config.yaml
n_layer: 14
d_model: 384
n_head: 18
n_kv_head: 18
head_dim: 32
d_mlp: 1024
vocab_size: 2048
activation: "swiglu"
norm: "rmsnorm"
norm_place: "pre"
norm_eps: 1e-05
positions: "rope"
rope_base: 10000.0
rope_fraction: 1.0
qk_norm: false
attn_scale: 0.177
bias: "none"
tie_embeddings: false
parallel_block: false
init: "uniform"
init_std_qkv: 0.0247
init_std_o: 0.0306
init_std_up: 0.0353
init_std_down: 0.0353
init_mimetic: 0.5
optimizer: "soap_variant"
lr: 0.012
weight_decay: 0.0
lr_head: 0.0133
grad_clip: 0.5
warmup_steps: 200
schedule: "wsd"
decay_fraction: 1.0
decay_shape: "linear"
final_lr_fraction: 0.1
batch_tokens: 131072
seq_len: 1024
doc_mask: true
train_tokens: 312700000
steps: 2386
dataset: "wikipedia_en"
Each number is 128 + 32 x the weight over its row's rms, rounded and kept within 0 to 255. Layers, rows and columns count from 0. The size above them is the row's rms in percent of the matrix's.

# layer 6 attention key, 576x384, rms 0.0247, rows 492-511, columns 288-383
size [122 120 114 119  89  85  94  99 110 110 119 122 117 124 104 129 126 118 122 122]
[[142 155  74 182 124 130 136 118  85  93 171 137 145 147  88 137  66  71 132  87 109  87 126 188  93 124 161 103  84 175 139 123 125  81 115 125  68 149 109 114  56 146  94 120 110 131 142 169 107  73 154 123 152 113 161 137 129 146 119 199 163  82  60 157 165 129 146 163 138 102 138 106 105 132 152 106 153  83 203 103 212 121 142 131 138 103 163 119 111 119 129 197 117 160 130 108]
 [ 74 175 185  93 153 153 132 169 104  91 112 149 180  93  98 102 140 161 147 183  99 135 116 136 136 165 133 127 112 119 148 158  96 138 120 167 100 119 157 125 127 136 114  93 130 168 132  77 140 163 163 113 163 108 119  87 147 175  88 149 115 145 102 185 141 112 135  58 127 131 169 120  80  92 161  77 175 147 150  70 120 184 169 133 105 178 147 103 153 123  61 123  92 143 120  66]
 [126 140 106 123 168 161  85 119 130 122 157 125 124 115 198 118  96 120 197  75 166 109 167 172  79 116 178  98  88 138 132  73 114 152  62  94 160 196 103 132 150 114  95 104 151 134  84  89 142 213 147 139 147 146 162 151 164 133 119 121 118 137  76 137 129 102  99 114 118 161  89 119  88 140 156 201  67 122 115  80  91  92 116  85 117 170 107  95 119 158 147 108 153 114 154 127]
 [ 87  79 132 118  77 103 115 139 115 162 138 137 158 196 221 183 138 114 197 185 108 153 177 148  89 139 164 108  72 111 109 155  74 139 168 131  95 192 161 149 121 117  89 130 166 144 147  88 133  86 209 140 126 141  76 179 125 124 113 158 170 206 138 151 162 172 148 172 105 117  79 147 118  76 105 148 131 138 157 144  90 116 131 167 188  87 153 146 131 149  80 130  92 130 120 112]
 [120 108 128 166  99  60 169  99 116  85  72  83 110  39  76 139 135 136  91 159 151 161 128 108  95 137  82 103 114 172 131 157  95 164 132 151 201 123 124 115 160 153 134 122 116 160 169 140 109 122 139 149  90 112  75 172 144  61 114  90 139 139 156 155 130 117 137 133 116 132 122 128 136 112 136  87  99  91 167 136 132 227 140 107 121 112 108 102 156 151 144 103 179 136 125 152]
 [ 95 169 162 132 141  99 117 195 103 136 156 110 132 177 137 136 169 125 110 185 135 122 154 106  98 149 154 132 102  75 120 120 124 179  83 131  94 210 154 149 137 102 104  46 190 166 124 124 132 115  73  99 178 171 127 163 149 127 103 171 131 109 136  83 151 116 164 168 125 174  87 172 124 154  73 181 160 125  87 123 111 111 147 105 106  84 169 154 127  92 142  98 100 121  94 130]
 [156 180 116 125  95 126 158 164 135 100 111 110 109  79  97 112 114  99  99 141  76  95 128 106 105 153  98 160 175 161 218 120 144 127 130 126 100 163 142 168 165  89  89 163  82  85 168 131 139 133 142 146 122 154 133 110  79 204 135 107  56 126  58 119 112 115 124 105  50  81  91  91 105  62 136 146 150 135 161  79  80  91 174 157 119 195  93 132  78 121  62 173 113 146 141 108]
 [ 89 110 107 101 113  32 148 133  96  75 129 110  88 123  86 141 130 137 144  99 183 115 168 141 172 113 155 188 159 141 110 144 131 126 118 117 173 142 143 124 136 152 109 114 168 120 125  91 126 115 141  87 107 140  80 131 130 173 112 121 135 141 119 109 136 130 193 196 123  74 138 192  95 116  81 163  98 125 114 117 122 192 156 121 100 158 140 140 148 110 158  85  92 168 138 112]
 [152 131 153 172 147 147 138 118 162 161 153 120 128 119  93 147 123 116 101 164  97 134  77 149  96 168  78  68 103 170 146 123 129 174 117 158 180 133 129  92 118 123 187 129 124 147 109 126  83 169 165 150 158  81 176 182 110 170 110 119 102 156 136 122 144 155  83 129 134 137 101 102 157 124  99  69 125 169 139 145 134 114  91 159 125 125 115 133  29 123 133 127 156 130 131 138]
 [159 110 173 112 114 135 130 182  89 112 110 108 192 144  94 113 133 178 168 128 107  78  71  86  84  91 170  68 159  86 144  63 163  87 156 115 116  70 161  75 149 176 177 165 121 124 107 141  96 109 140 188 130 161 163 125 123  69 164 122 152 115 169 155 128 102 122 110 193 125 119 177 102 124  80 144 134 104 146 122 164 145  99  81  73 161 190 129  73 137 132  80 153 143 148 165]
 [ 56 122 115 109 106 129 137  98  68 102 182 148 104 101 118  93 128 148 128 143 106 157 142 119 139 120 100  67 197 168 104 121 135  88  52 177 197 107 160 131 119  58  99 177  45 197 114  76  74 150 127 120  56 101 107 199 152  92 100 156 152  90 107 148  90 172 134  95 110 137 113 116 171 151 137  73 101 197 110 142  57  74 178  78 125 150 115 119 104 135 110 134  95 123 169 137]
 [120 103 198 117  67 181 147 127  92 117 139  92 110 102 135 102 158 121 107 127 165 159 133 160 159 130  98 162 145 166 143 134 141 157 134 167 127  77 171 124  98 149 158 108 115 140 126 116 130 159 104 116 187 106 181 154 116 133 103 160 139 139 149 130  93 160 109  99 154 115 134 146 110 168 113 104 137 102 147  92 176 165 155  81 148  65 151 151 115  44 111 109  84 117 151 120]
 [112  87 186  75 105  91 175 150 180 125  97 137 142 136 124 131 143 108  68 137  82 119  85 138 124  81  98  52 179  85 154 143  91 133 149 171 137 164  77  64  78 150 153 145 117 156 177 155 104 100 104 150 176 105 162 191 144 143  93 135 121  78 114 165 105 109 116 141  86 143 124  53 146 123 144  89  80 173 106 131 156  97 120 165 134 124 112 163 126 116 190 120 176 130  67 102]
 [157  92 179  67 115 153 142 165 134 160  99 158 138 107 152 138 135 129 153 154 130  95 190  87 107  73 113 140 147 183 108 121 114 157 105 142  95 129 123 166  93 119 168 113 136 104 161 159 105 118 111 109  82 147 153 144 125 145 160 138 149 147 157 180 166  97 131  97 143 107  90 142 108 156 160 135  90 118 107 125  94 106 116 166  93 114 142 108 123 120  87 122 142 165  82 182]
 [104 137 122 108 181 144 117 101 123  92  99  66 185 114  52  95 126 122 155 121 196 194 155 173 128 118  95 134 128 103 119  58  83  91 108 122 138 140 128  87 181 146 144 138 130 158 143 117 108 103 164 142 128 128 144 105  86  33 117 109  99 146 129 113 134 142 166  96 154 125 211 161 150 136  88 125 108 112 150 185  97 156 191  62 159 174  89 150 182 200 104 126  94 159 204 134]
 [105 119 121  67 161 165 110 163 136 138 117 126 115 114 143 133 157 174 133 131 120 179  96 137 162 117 125 130 108  95 149 121  97 145 102  94 133 122 104  98 118 137 130 184  58 137  79 185  56  56 193 115 161 116 122 163 153 129 165 117 142 115 137 145 116  89 151 127 127 123 212 179 104 135 137 110 113 101 204 142 165 138  86 130 122 214 156 132  63 153 120 108 103 165 148 116]
 [ 86 161 122 133 134 100 209 148 152 147 198 132 188 121 152 125 132  94 115 113  83 122 178 165 125 134 121 109  97 148 128 133 116 140  88 137 140 102 150 163 138  94 236  73 133 127 128 102 173 129  95 172 167 148 119 145 119 143 146 131 164 106 157 171 140 136 127 111 114 133  96  95 108 162 154 194 123 108  47 167 158 138 137 107 177  80 146 112 131 111 169  94 163  58 125  88]
 [107 136 134 102 143 148 148 134 147 161 121 116 123 128 123  94 144 133  85 105  98 156 156 112 125 134 137 119 128 153  77 158 191 104 153 139  62 108 159 109 183 156 102  69 200  88 121 121 141 139 193  95 148 156 167  98  99 139 172 151 150 121  67 132 125 130 138 170 130 157 130 159 195 154 159 175 222 109 131 104  51 140 151  86 128 159  86 108 144 117 138 108  72 137 116  96]
 [151 121 102 156 160 132 113 166  96 123  92 110 128 147  58  80 144 154 148 117 121 175  84 151 106 103 103 107 128 142 199 141 153 152 118 137 177 144 169 106 104 128 138 225 117 135 125 158  82 126 129 126 152 214 128 106 105 171  71  78 101 108 132 132 103 153 141  89 114 138 131 152  97  95  96  70 140  82 121 129  90 122 160 103 171 162 148  91  77 130 137 138 103 133 148 155]
 [123 129 222  68 116 136 157 172 146 116 130  80 153 131 110 122 157 178 112  88 173 148 143 102  97 150 159 169 165 198  90 185 149 146  84  91  94 164 158 151  90 168  81 102 115  58 146  82 140 149 128  70  79 161 158 111 117 152 107 204 125 171 128 133 140 106 140 105 142 105 150 134 133 117 127 179 152  98 152  87 118 105 145 134 115 131 158 155 106 120 176 136 123 173 192 165]]
# layer 6 attention query, 576x384, rms 0.0247, rows 493-511, columns 288-383
size [106 105 110  88  89  95  97 100 102 107 105 106 108 107 108 107 108 109 113]
[[118 140 117 116 131 122 130 134 124 137  70 152 115 127 141 147 178 112  87 112 100  75 105 119 140  97 146 152 136 164 111 162  91  98 153 117 114 142 146 139 111 144 132 165 124 106 181 141 122  90 147 128 123 134 204 194  98 172 154 105 133 121 101 123 135 158 186 127 173  74  36 117 148 178 146 175 103 112  70 144 106 155  68 136  86 155 169 113 116 167 195  82 158 144 142 104]
 [115  49 205 122  98 159 106 110 154  79 118 126 108 106 124 138  91 148 121 202  86 102 143 113 140 147 107 113 109  97 113 142 104 174 132 159 138 158 126  94 128 151 143 132 167  76  79  89  82 130 131 190 178  96 121 109 125 140 159 236 110 128  82 131  98 137 121 147 123 102 124 143  89  86 179 101 168  99 157  96 178 120 103 160 134 120 128 132 113 117 149 113 187 104 127 155]
 [154  70 122 103 145 127 169 111 165 131 125 132 146  98 209 163 143 158 190 151  79  70 110 162 166 125 123 164 110 115 109 142  83  86 170 101 152 113  71 134 148 180  96 170  60  82 132 125 137 102 164 150 124 149 106  99  95  93  85 134 157 154 131 127 158 131 151  95 189 114 118 172 125 114 105 202  93  96 119 158 159  94  80  99 115 116 119 157 124 147 159 132 108 149  91 166]
 [ 94 152 215  88 148 202 120 169  87 129 137 115 106 127 135 134 143 201  62 161 110 110 199  92 167 101 130 158 122 141 125 118 120 135 147 108 102 170 132  78 169 185 126 111 124 117 139 121 180 130 100 158  86  91 170 130  98  96 133 138  83 142  73 125 133  76 127 167 142 109  75  98 109 140 137 168 155  49  74  85 163  78 104 108  91  65 137 184 128 107 167 159  86  87 152 101]
 [162  98  75 209 124 133 138  88 132  98 132 133 112 131 162  92 160  82 160  94  94  85 132 145 119 140 145 107  95 204  93 173 100 127 131 157 168  49 122 107 108  91 110 183 137 185 109  80 102 138 106 137 132 135  77  96 129 101 117  89 136 115 125 114 131  97 147 150  96  56 197 146 148 162 158 109 142 182 100 122 179 157  99 124 158 162 121  90 131 114  89  69 131 114 126  79]
 [143 165 153  59 105 106 138 136 175 127 126 187 114  91 127 140 122  94 155  70 124 156 124 124 172  68 143 159 181  87 115 139 137 122  71 105 111 171  60 137 150 175 110 103 147 113  92 196 135 152 123  60 149 169 148 161 125 145 128 151 114 131 124 129  71 136  85 158 176 103 124  99 149 141 152 135  84 116 158 145 135 135  91 116 123 127 102 165  92  84 112 216  56  75 141 193]
 [114 139 102 150 104  97 138  99 152 153 111 105 157 156 134 117 140  45 110 125 115  90  65 167 159 147 101  78  63 175  87  81  74  73 127 177 124  80 120  87 132 102 106 199 152 168  95  65 153 133 176 153 114 115 137 119 109 127 123  51 124 169 109 131 125 110 199 111 165 109 166 109 176 123 124 123 127 138  76 188 126 159 135 118 146 103 190 103 139 105  67 112 139 208 161  97]
 [148  68 213  82 113 151 166 123  55 140  99 138 166  75  88 129 171 176  76 166 148 190 112  88 164 120 150 146 156  58 143 116 143  88 141 182 134 137 181 124 117 138 135 144 128 119 114 115 119 170  41 138  74 130 104 167 154 157 154 124  77 120 141 112 105 167 105 135 114 173  89 151 119 128 171 103 122 158 143 145 109 125  47  75 147 122 134 140 104 168 139 137 128 126  98 163]
 [127  95 107 161 155 166  77 148 141  82 105  90  75 160 164 120  72 131 165 118 183 123 186 103  86  98 177 150 140 130 135 128 149 128 119 131 120 160  83 122 113  86 160 166 174 145 148 147 192 135 100 131 117  89  92 115 121 165 157  83 138 172 164 114  80 101 104 146 129 167 117 140 159 116  92 136  74 138 127  94  99 175 179 135 136 117 107 114  93 108 179 104  95 129 148 109]
 [149 125 128 145 130 135 138  75 133 148 181  85 132 158 148 120 154  80 141  77  57 177 177  54  94 134 134 125  93 144 148  90 142  95 146 145  88 118 115 179 152 110  97 120 109 116  53  86  92 119 106 128 126 134 141 100 130 151 138 161 154 115  75 116 152 142 165 112 145 126 120 126 216 133 130 108 145 122 149 140 119 163 119  67 199 135 133 106 139 110  75 170 170 175  96 132]
 [ 72  91 138 136 113  97 123 121 148 184 178 138 196 139 144 157 169 143  70  78  54  67 111 122 185 130 102  97 156  86 163 153 189 157 171 130 150 148 103 133 178  95 150 142  89  96 104 144 145 137 142  96 111 155  33 143 137 171 107  84 135  92 116 119 113  67 135 154 142 112 146 129 106 172 194  91 106 133  95 132 123  97 126 126 168 189 102 115 123 106 148  97 145 151  92 109]
 [106 106 127 139 152 167 162 143 163 123 104  74 122  62 161 126 126 170 139 180 138 133  95  65 138  99 108 130 117 142 122  88 116 122 122 135  99 156 162  92 115 112 128 111 102  65  56  81 152  64 182 114  71 149 136 123 134 113 123 175  90  82 182 151 144 125 173 115 112 152 149 117  97 164 116 209 129 164 125 116 170 110 156 127 128  60 115 168 136 172 136 120 127 189  63 118]
 [ 89 131 176  83 167 130 128 119 135 175 225 125  64  86 181 112  91 114 157 155 197 137  79  79 136 120 110 163  97 139 121  41 109 133 144 154 108 122 106 114  90 145 105 175 198 132  82 138 176 138  91 142 120 128 145 152 113 105 127 174 134 133 157 162 124 105 170 123 126 105 136 153 208  99 110  73 133 114 102 151 113  90 121 143 111 176 139 108 175 151 142 128 178 113 126 128]
 [148  90 152 134 120 108 123 205 105  50 106 124 104 161 110 119 141 115 168 139  69  87 125 117 120  48 109 157 139 177 152  91 120 155 101  86 117 135 129 175 140  93 155 112 115 133 119 144  57 124 141 124 148 153 209 148 133 106 113 114 142 134 112 126 143 188 154 132 157 145  92 145 133 158 132  76 127 157 152 191 141 153 187 127 139  91 135 108 105 144  72 141 110 107  72 159]
 [121 114 151  80 115 116 104 105 120 175 158 109 148  65 104 173 104  64 107 133  84 142 114 142 153 160 140 164 189 157  96 118 126 204 156 130 128 135 146  92 103 114 124 140  88  99  60  88 137  93 116 162 177 104 101 149 146 135 110  98 129 108 108 148  79 110 142 147 104 129 139  95 123 103 104 162 140 130 168 117 117 124 131 163 149 136 104 163 148  74 124  98 169  59  86  98]
 [108 158 121 143  92 142  86 150 128 106 202 108 127 179 138 182 125 132 122 169 192 150 141 135 131 170 142  65  81 128 111 145 210 128 187  90 140 133 148 106 119 146 139  93 142 127 168 100 131 127 149  82 132 125 103 132 151 148 126 115 171  94 132 124 155 136 129 145 167 133 157 158 146 156 155 125  73 134 140 183 168 178 146  94  32 130 112 142 164 128 114 103 141 110 172 160]
 [157 122  81 190 131 146 186 136 173  81 129 161 180 162 144 101 119 111 152 127 181 133 157  99 130 113 113 157 190 134 138 198 139 104  78 102 124 118 151  98  28 110 165 118  93 112 125 182 140  59 177 168  85 231 151 113 122 147 133  99 131 138 148 124 107 130 153 117 130  79  98 163  88 156 148  73 152 112 171 150 100  91  89 160 105  77 113  86 123  92 185 185 222 125 119 106]
 [115 168  69 181 123 130 111 115 156 165 193 160 159 129 139  79  95  65  78 137 137 182 105  83  80 102 212 114 105 128 134 158 165 122 169 122 144 164 127 147 132 160 138 102 134 105 121 143 130 106  84 215  78  86 147 116 135 131 147 149  74 183 109 112 124  38  75 108 139 161 109 124 154 180 143 132 170  75 131 129 188 164  83 110 114  81 103  89 145 152 129 106 151 106 104  80]
 [121 132 113 102 117 125 132 189 156 191 120 178 139 167 107 160 185 129  98 128 118 103  70 123 101 109 128  77  88 149 204 100  81 142 150 109 125  97 180  93 212 100 162 141  60 122 116 136 154 182 156 144  77 109 109 143 131 131 148 131 120 104 182 136  81 103 134 103 101 132  83 141 111 169 131 163 184 181 176 141 160 127 130 171 123 111 154 167  81 148 107 209 158 125 123 146]]
# layer 6 attention value, 576x384, rms 0.0246, rows 480-496, columns 288-383
size [133 130 122 134 136 136 126 131 127 127 126 127 129 136 130 130 134]
[[107 150 173 175 142 124 110 120 121 148 123 186 181  91 143 114 240 173 170 183 203 138  72 160 162 168 178  73 149 121  93 161 133  95 113 161 110 129 112 172  89 177 148 112 121 173  96 110 132  50 111 134 183 129 111 130 134 145 120  90 133 100 132 123 133 137 150 135 117  83 157 130 167 134  93 152 154 197 100 129 121 140 129 150 134 140 128 152 105 164 113 158 127 140 112  92]
 [ 82 142 139 178 139  87 156 132  82 114 147 126 100 133  66 177 128  74 131 136 138  33 183 150 140 150 137 139 110 112 135 102 182 157  79 101 113 131 162 180 120 170 146 104 173  81 182 101 148 160 105  82 141 154  87 122 180  96 119 191 105 154 149 139 170 132 115 140 131 135 100 135 115 169 126 159 115 126 104 112 186  90 122 134 144  67  41  74  36 138 107 135  94  54 116  73]
 [167 109 122 153 131 109 105  98 107  98 125 154 131 144 127 138 187 144 118 133 154 106 123  93  76 165 137  72 131 195 170 146 123 101 140 154  46 139 166  69 129 177 121 154  92 178 182 157 177  62 117 165 110 154 131 197 144 174 131 133 138  75  49 148  87 126 151  95  92  90 129  80 172 115 141 108 150 136  95 133 105  99 146 134 118  71 101 104  94 152  99 133 127 131 137 112]
 [141 108 177 119  78 145 139 120 177 202 117 177 113 144 169 111 136 106  94 181 148 138 129  65 155 163 156 151 110 196 130 191 136 117 193 120 123  73 117 111 136  94 165  93  71 145 159 133 123  98 100 185  97 108 128 132 120 119 157 130 143 123 142  89 129 196 133 145  96 121  85  41 153 110 135 118 145 134 113 153 141 122  77  83 145 130 126 136 111 150 200 101 129  96 125 112]
 [132 140 162 120 148 140 121 138 173 150 156 148 112 170 101 107 182 188 145 136 119 111  84 105 162 103  87 104 154 106  89 100 181  76 136 149 104 145 119 208  92  98  42 167 131 109 157 138 130 143  94 160 148 107 183 111 142 136  97  97  89 114 115 156 112 138  79 155 167 119 137 151  89 136  95 150 171 109 100  78  86 138 151  86 117 149 138 102 175 188  67 157 158 158 101 102]
 [134 155 106 136 158 119 130 118 152 143 116 159 138 129 160 139  72 106 167  85 135 153 176 100 160  73 126  99 103 130 177 100 156 155 119 100 227 127 188 137 105 104 141 141 141 145 127 209 102 139 117 152  82 175 141 110 154 139 109 197 105 152 134 138 119  89 159  71 122 151 146 129 133  60 193 113 141  70 148  78 138 138  79 115 148 168 110 112  68 134 106 160 123 111 104 139]
 [106  96 139 145 115 154 177  97 129 139 124 170 148 157 156 123 128 114 115 144 106 206 105 166 131 148 156 115  56 107 156 105 149 115 173 130  83 123 120 178 160 202  97 124 128 113 169 204 154 107  76 144  82 136 141 129  79 149 148 114 150 159  76 108 117 135 122  71 163 104 105  92  85 135  97 151  91 134 142 149 112 127  93 124 162 204 118 130 142 117 126 160 141 205 107 169]
 [151 109 122  68  61 103 184 152 128  90 106  96 158 107 103 102 121 136 170 153 105  99  91 133 170 139 123 105 178 163 109  85 123 148  72 116  93 138  80 130  98 107  71 145 127 122 157 149 159 185 121  97 100 122 135 105 147 111 129  64 136 157 142 122 137  87  40 165 118 122 179 173  95 102 114 113 111 130 142 161  93 164 165  84 133 149 155 128  91 148 164 144 118 192  81 137]
 [110 139  81 140  91  67 178 142 133 115 148 144 167 126 124 120 119  98 183 149  62 117  60 109 138 129 128  86 127 114 121 166 168 100 165  81 138 119 133 116  81 101 162 122 144 120 137 134 144  72 105 158 109 180  74  89 128 142 131 156 139  99 134  82 106  48 136 141  76 134 117 134 132 142 167 139 117 138 155 171  87 139 100 132 112 184 161 169 138 101 119 125 139  84 155 162]
 [109 144 127 166  94 100  89  96 103 122 102  92 127 144 135 131 114 139 120 118 127 169 127 147 132 120 108 127 132 175 131 132 130 107  74  82 163 106 128 108 160 161 171  84 147 137 107 175 114 126 117 121 116 108 144 149  93 161 110 181 101 103 102 161 122  87 130 102  97 135  92 141 137 112  98 154  71  92 144 156  60 125 144 100 183 194  83  87 136  75  88 115 160  88  46 110]
 [112 145 148 155 145 113 153  73 164 129 114 108 127 150 155 103 119 197  71  77 121 141 142  85 104 117 129 104  93 137 120 126 153 148 110 192 185 133 177 154 195 116 181 194 160 157 166 147 152 121 172 148 106 115 152 109 145 132  54 144 160 173 109  96 149 180 105  95 188 101  61 110 157 106 128 132  95 129 125 124 151 133  96 115 183 115 121 123 193 135 126 183  77 141 145  49]
 [151 129 151 151 138 136 109  91 124 159 132 136 121  97 132 132 143 153 112  61 139  82 118 124 179  99 174 114 143 153  88 147 137 148  87 128  59 104  97 183 157  98 154  93 132 136 135 142 135 137 158 110 137  94 167 166 169  31 171 138 148  92 133 160 137 105 151 101  80 143 126 182 161 161 129  89 138 112 145 112 114 208 133 124 163 122 147 109 109  67  95 138 117 111 109 103]
 [119 105 113  98 210 128 168 167  69  83 154 131 121 139  66 141 160 137 130 129 155 112 175 190 143 125 147 114 113 160 120 108 131 112  97 147 120 118 198 109 106 119 107 162 168 113 118 109 127 123  79 116 163 151 163  60 135 129  81 185  72 142 187 106 149 142 109 113  49 163 141  87 131 181 138  72 186 203 143 135 208 198  82  85  97 109  79 147 110  90 209 152 159 141 133  95]
 [153 141 193 167 186 106 170 139 140 115 137  73 169 142  94 119 130 149 107  75 102 131 171 177 133 103  89  51 171 141 136 175 111  99 128 116 130 148 113 108 134  69 127 123 132 101 119 143 135 118 122  63 214 142 149 166 125 106 129  95 151  93 111 104 151 123 104 141 119 137  86 118 121 196  81 153 144 104  92 127  87 135 156 127 139 162  86 151 141 112 130 178 176 124  72 175]
 [137 138 170 136  93 129  94 128 118 128 139 128  97 124 120 147 147 114 114 173  82 123 137 174 122  97 112 136 120 112 125 140 101 165  59 103 130 112 135 145 123 128 101 133  91  85 137 154 108 117 131  78  68 140 102 132 156 100 162  48 163 173 168  43 105 175 125 100  95 138  73 100 134 171 123  68  88 164 134 126  75 112 189 136 104 111 118 118 132 136 110 152 148 113 110 132]
 [105  42 135 149 169 124 132 119 114 128 149 163 103  94 126 155 190 141  27 139 134 109 105 149 115 175 188 142 131 143 130 112 110 124  87  74  79 123  87 127  98 160 151 101 124 103  87 146 107 126 116  85 178 140 136  83 114 170 178 124 113 110  87  88 156  96 107 131 109 185 145 109 136 125  86 139 154 126  99 126 154 126 113  69 106 150 129 139  77 125 162 105  82 157 158  97]
 [163 135 120 132 139 123  96  43 126 135 152 167 111 122 142 102 114 151 109 145 200 176 127  95 141 162 112 192 145 123 110 135 115 123 182 148  70 170  99  78 131 143  97 142  98 204 113 173 157  81 172 191 139 165 151 146  58 121 132  58 112 136 133  96 157 134  67  90 140 113  91 138 191 186  94 100 116 145 158 111  85 182 126 187 160 142 134 169  82 137 123 161 174 101 130 176]]
# layer 6 attention output (transposed), 576x384, rms 0.0306, rows 480-495, columns 288-383
size [109 109 105 107 108 109 107 105 106 106 103 107 111 109 108 109]
[[142 128 132 109 108 120 124  51 143 168 133 159  81 159 159 139 130 114  82 171 137 100  74 103 128 208 138  67 115 116 166  88 109 119 110 172 183 116 137 153 102 118 175 159 125 124  63 110 176 120 172 191 161 128 151  99 155 137 108 175  92 117 157 106 111 122 199 109 105 181  66 122 191  86 132 143 143 162 139 177 149 109 135 105 137 149 169 126 146 159  94 211 133 110 136 135]
 [201 168 105 153 135 140  89 161 152 139 182 135 119 156 123 154 203 133 117 163  87  95 121 119 127 156 181 150 184 144 141 158 109 131 145  94  81 122 155 107 181  21 214 132 185  86 159 101 118 135 125 150 143 160 148 180  89  96 180 166 101 123  99 146  94 159 100 164  80 150 111 124 129 126 136 107 108 139 126 143 123 117  83 101 119  90 162 143 154 113 110 148 100 111 144 187]
 [117 114 107 149 153 159 163  96 104  67  95 182 112 142 145 143 136 173  94  58 100 127 125 134 123 134 132 117 108 166  98 108 142 183 101 158 102 106 127 131 116  90 120 140 123  86 159 104 147  61 191 157 168 153 146  98 142  63 181 155 144 115 140 172 136  94 147 113 115 138  94 134 120  75 138 158 124 156  92 193 153 160 185 162 123 149 112  86  82 161 119 113 123  95 126 153]
 [122 151 135 162 114 131 124 134 125 119 120  91  91 135 135 119 118 157 129 132 107 121 159 135 136  94 166 112 116  88 153 105 141 126 132 145 147 158 135 130 142 184  94 178 107 102 129 110  98 112 143 113 137 182 152 124 101  30 122 164 155 113  62 112 122 135 125 133 137 213 110 123 104 131 130 122 102 163 132 154 144 178 163 107 119 135 169 144 125 135 149 133 188 199 112 246]
 [218 107 142  78  75 134 152 124 146 194  69  84 167 134 163 119 187 200 121 116 130 102 122 168 100  74 143 119  81 123 127 106 115 102 182  99 131 103 135 151 123  53 133 135 140 180 114 133 112 204 157 166 128  99 130 113 132 145 116  97 104  95  81 120 154 150 131 121  99 139 121 104 167 112 121 127  97 126 157 144 131 123 118 101  76 128 175 136 210 131 119 170  63  83  76 161]
 [127  79 111 111 103 146 104 111 109 168  93 133 216 148 143  87  74 123 121  76  97 127  90 134 110 156 149 138 104  91  80 170  94 166  88  96  82 160 106 155 128 163 113 139 101 165 122 105 151 131 127  83 132 125 139 122 139 105 147 113  85 134 142 139 118 103 105 102 135 108 175 192 161 140 161 130  93 115 160 129  98 111 196 117 101 196  80 110 117  99 152 113 108 142 132 138]
 [194 114 150 147  87 121 110 150 113  83 167 116 133 176 136  91 112 100 130 133 167  87  90 123 131 144 112 109 163 154  47 110 116  71 131 151 130 134 148 145  64 168 124 121  99 112  94 104  79 136 126 105 120 115 156 148 169 127  82 142 104 106 120 147 122 182 149 112 112  90  84 161 152 121 141 212 135  70  66 101 178 165  77 111 152 212 133 145 123 156 109 109 173 148 191 148]
 [ 99 162 126 114 185 113  42 130 141 131 192 210 114 118 116 155 156 131 206 129 179 167 163 112 110  74 124 121  95 119 145 185  80 164 137 101 164 127 156 117 192 115 149 133 151 117  86 133 112 153 127 107 151  96  82 116 140  86 106 115 112 144 122 157  92 121 102 137 161  97 118 125 134 124  62 101 160 159 146 132 132 150 100 106 144 160 122 148 110 152 144  95 144 114 117 201]
 [139 166  96 147 122 179 114 108 152  93 105 155  50 171 144  99 132 156  89 118 127  99 123 167 158 179 140 142 142 125 162 109 132 133 165  73 150 132 155 139 153 189 143 116  91 132 110 106 143 169 123 135  57 132 158 126 156 126 179 172 135  60  63 129 124 161 149 131 153 126 178 116 151 180 192 174 133 105 102  85 183 126 110 137 134 104  87 109  97 108  61  97 118 124  91 171]
 [152 108 129 113 173  78 118 157  86 136 123  94 145 172 143 130 157 179 148 183  90  95 118 118  92 120 147 138  68 124 199 106 136 102 170 132 128  91  75 109 148  78 155 126 124  93 127  79 116 130 150  92 114  42 138 107 127 100 128 132 152 176 121 189 139 128 129 109 133 127 108 121 139 163 132 172 107 175  87 147 174 115 125 167 125 181 123 138  28  78  62 146 112 116 135 103]
 [156  97  90 154  88 110  96 226 136  86 130 113  57 144 124 122 155 116 118 112 126 137 165 155 101 111 146 105 115  91 180 118 157 154 190 111 120 138 121  88 122  79 166 171  71 145 134  87 120 126  85 125  51 166 176 124  74 142  88  42 109 153 144 171 133 104 110 175 173 127 148 150 124  69 104 146 154 131 122 114 106 177 146 120 127 149 140  89 109 127 148 151 147 127 107  78]
 [ 78 154  99  74 127 130 110 125 124 109 141 101 155 132 165 185  92 122 144 153  97 125 155 103 142 108 161 127 133 103 182 176 122 149 143 113 148 119 109 119 100 141 139 145  50 172  89 123 110 102  99 130 147 124 119  89 136 115 113 105 111  97 152 141 160 146 154 135 105 135  52 133 192 128 133 161 185 175  96 128  74 146 109 129 122 132 153 129 156 183 154 176 146 173 110 167]
 [169 117 180 123  98 153 133  61 132 153 138  65  71 151 126 121 156 177 114 160 100 149 134 137  99 142 161 148 178 120  91 201 179 130 107 101  97 174 145 136 174 129 151  87  85  84 142 146  91 186 139 138 121  63 108  77 153 110 178  74 134  97 170 155 143 164 118 122  94 147  80 137  94 153 119 142  49  77 120  92 190 143 161 126  97 141  83  99 201  87 164 176  82 125 134 185]
 [110 156 116 168 175 180 115 154 123  65 129  73 100 116 104 136 180 141  85 103 110 123 131 133  86 157 181 149  56 167 143 145 148  67 140 141 132 137  65  66 109  84  67 155 158 110 123 160  64 123 143 131 193 107 136 188 152 117 194  88 121 114 124 145 171 162 144 124 132 123  98 188 115  94 131 151 201 124 126 164 158 158  72 152 137 119 182 131 139 144 150  92  99 120 106 199]
 [169 130 145 145 199 153 144 168  74  84 177 128 141  93 146 107 203  90 211 126  64  92 106 117  91 116  97 122 129 108 154 181 144 114 164  92 159 133 119  84 121 129  84  92 165 103 108 147 129 109 191 141 110 129 144  95 174  97 179 142  97 104 200 116 121  74 111 134 132 121 217 179  99 151 156 152 147 193 207 111  93 108  81 123 120 154 167  64  96 123 123 125 191 157 154  98]
 [100 144 129 103 106 134  57 156 121 165 166  77 143 142 108 120  88 123 115 184 141 113 130 141 173  97 135 112  49 157 145  48 191 166 211  92  92 108 123 163 104 131 141 115 167 109 137  86 153 111 111 118  65 103 109 170  80 150 138 153  87 128 122 174  76 122 138 140 160 145  70 115 135 104  84 148 120 145 156 165 123 199 123 164 204 148 118 110 122 142 136 191 155 128  84 131]]